{"norm_eps": 1e-06, "rope_fraction": 0.5, "extras": ["local attention windows", "gated attention", "value residuals", "capped logits"], "init_std_qkv": 0.0274, "init_std_up": 0.0274, "lr": 0.000654, "lr_head": 0.0103, "final_lr_fraction": 0.0, "doc_mask": true}
Each number is 50 + 10 x the weight over its row's rms, rounded and kept within 0 to 99. Layers, rows and columns count from 0. The size before them is the row's rms in percent of the matrix's.

# layer 5 attention query, 256x256, rms 0.0187, rows 31-38,159-165, columns 192-255
079:55 46 31 46 48 38 34 67 52 51 46 50 54 54 52 54 58 42 52 55 55 60 44 58 47 53 45 22 58 62 45 44 63 49 54 54 60 54 65 51 37 55 47 35 47 56 52 37 40 48 59 67 60 59 41 58 40 62 59 38 45 56 48 51
087:57 56 38 41 48 48 39 60 64 61 55 39 31 50 54 60 58 34 49 66 52 60 47 56 41 62 54 42 53 42 48 49 59 62 64 49 52 64 57 40 43 36 29 49 38 48 57 41 50 35 67 65 65 48 66 49 54 46 62 50 42 58 48 56
111:68 64 49 34 44 49 36 34 69 67 50 43 47 52 44 43 41 44 53 55 62 49 61 42 42 48 46 47 57 51 34 40 43 51 64 50 46 57 30 38 73 48 48 46 60 61 68 52 76 52 76 67 61 53 55 63 58 57 54 68 47 46 58 73
105:44 53 77 41 48 58 41 41 44 56 61 54 43 52 46 37 65 60 59 45 51 55 57 56 57 45 60 72 47 41 35 66 42 68 38 53 39 54 34 43 55 56 41 70 47 49 45 50 57 40 51 52 40 36 66 46 59 60 48 60 57 46 49 56
079:30 57 36 58 49 52 54 52 46 31 42 59 61 38 49 49 50 46 43 54 44 54 52 37 49 43 59 60 38 45 65 55 44 36 36 55 58 45 45 59 42 46 64 59 67 38 47 40 64 60 17 18 39 53 33 53 51 56 50 44 40 49 44 44
092:40 45 41 59 62 69 60 51 38 54 39 49 43 57 50 65 53 47 58 42 50 42 55 57 52 41 31 50 51 43 56 46 48 56 52 46 56 63 57 44 41 47 54 55 40 57 62 69 45 73 56 39 27 47 43 52 61 57 52 49 59 60 61 36
095:52 54 57 53 55 37 61 50 33 46 62 45 46 33 61 45 34 27 36 27 56 50 43 40 67 61 58 45 47 41 55 41 52 45 43 48 50 52 48 63 50 49 52 52 64 66 50 21 45 63 39 33 62 63 55 58 52 36 50 63 38 43 43 44
111:47 64 59 35 45 48 50 42 57 62 69 48 33 53 57 50 53 51 38 54 50 56 48 57 41 61 57 50 61 51 41 51 57 52 56 54 42 62 56 42 49 56 28 67 40 49 56 44 44 33 61 71 62 58 56 45 60 67 54 53 53 60 59 65
039:54 20 51 52 57 53 57 68 45 55 48 36 67 46 50 59 53 33 55 56 55 40 45 55 51 61 37 39 51 54 44 63 61 55 69 67 55 70 66 50 18 45 36 62 53 50 53 47 35 41 45 63 42 47 52 42 57 68 31 57 58 41 37 55
054:44 43 40 42 40 60 43 53 69 43 40 53 64 44 46 50 44 53 37 47 55 55 42 43 45 72 62 45 63 57 59 41 52 56 59 75 48 65 52 51 42 33 43 43 53 38 58 30 47 35 51 59 40 48 62 44 52 38 45 57 58 49 50 40
049:44 77 42 35 39 52 44 49 61 33 48 53 37 52 36 45 46 58 41 49 68 55 30 37 56 36 68 32 60 57 57 32 48 58 47 67 46 44 52 45 69 57 57 38 58 40 48 48 70 48 53 56 56 51 54 59 60 36 58 36 45 48 62 59
051:52 57 61 37 56 49 44 48 53 57 58 64 32 52 45 35 52 58 60 45 48 59 53 56 53 27 69 64 61 58 45 63 50 54 48 32 48 45 45 29 69 67 60 45 53 46 52 73 54 42 63 52 55 56 63 52 52 63 53 44 50 59 66 50
045:53 46 46 75 46 54 51 53 45 44 54 33 49 49 54 52 56 46 44 44 36 40 40 39 50 50 50 68 35 39 53 58 45 36 34 47 39 29 37 69 54 39 60 50 45 58 56 36 61 71 48 23 54 62 42 45 48 51 61 52 37 47 40 28
058:45 40 56 46 58 63 44 48 44 57 54 58 57 65 71 48 59 43 53 57 48 47 55 47 48 53 39 83 53 47 39 49 53 64 54 45 54 73 49 53 42 42 36 50 28 43 52 61 54 50 38 44 32 33 56 40 49 49 35 63 72 57 41 38
051:46 67 41 39 38 58 52 52 63 45 32 50 65 40 46 50 38 57 33 49 43 47 33 38 61 44 57 60 60 46 48 46 47 47 39 64 34 63 52 61 62 40 59 37 43 28 55 38 54 59 26 35 38 45 47 40 35 29 59 41 45 49 58 30
# layer 5 attention key, 128x256, rms 0.0181, rows 31-37, columns 192-255
032:53 49 47 63 49 37 45 45 50 37 43 46 32 52 56 55 46 48 52 55 40 49 55 62 68 44 46 45 50 28 45 58 35 58 47 59 65 48 58 61 62 55 62 57 46 53 63 59 70 49 44 59 56 48 44 42 39 43 61 33 48 65 54 55
041:60 45 61 61 42 38 60 49 48 61 43 60 39 55 48 51 60 56 54 60 47 54 57 51 50 36 40 44 57 30 46 53 37 46 53 54 58 43 53 62 46 61 58 43 50 70 49 71 54 39 41 57 52 46 47 52 43 60 31 33 47 89 55 61
047:55 54 61 56 48 42 64 55 50 56 38 45 60 32 49 65 60 50 63 58 40 75 57 47 39 54 47 40 57 80 44 47 54 38 40 54 58 53 59 45 47 46 56 36 59 60 55 73 48 55 51 42 54 49 49 43 36 64 44 40 48 54 44 61
040:41 52 55 53 45 65 60 51 54 60 69 67 62 52 51 35 42 48 49 66 63 59 41 42 42 57 48 39 50 54 51 31 54 34 58 46 34 59 43 42 47 41 44 55 42 51 50 36 53 59 61 56 45 49 49 69 45 41 42 51 57 58 44 49
045:40 54 43 38 47 60 56 45 42 46 46 61 58 45 50 55 37 45 52 35 52 52 46 66 55 42 59 61 49 65 57 52 59 57 55 53 43 66 37 43 47 45 41 57 55 43 43 61 29 71 54 50 44 34 56 59 61 55 50 51 54 24 57 47
043:53 41 49 37 47 48 38 59 45 30 59 49 36 70 40 51 55 62 55 40 37 43 49 54 61 52 64 40 48 30 54 59 51 78 44 49 45 37 44 53 48 56 64 45 61 40 35 41 28 37 36 55 47 45 68 59 56 35 46 55 51 58 50 43
049:51 45 57 54 41 47 61 42 47 40 56 54 54 57 42 68 63 63 47 44 44 43 55 35 57 46 66 67 50 58 38 60 57 60 60 55 62 51 44 64 47 46 47 43 48 60 23 75 46 40 29 36 30 51 40 55 40 45 34 59 55 60 51 53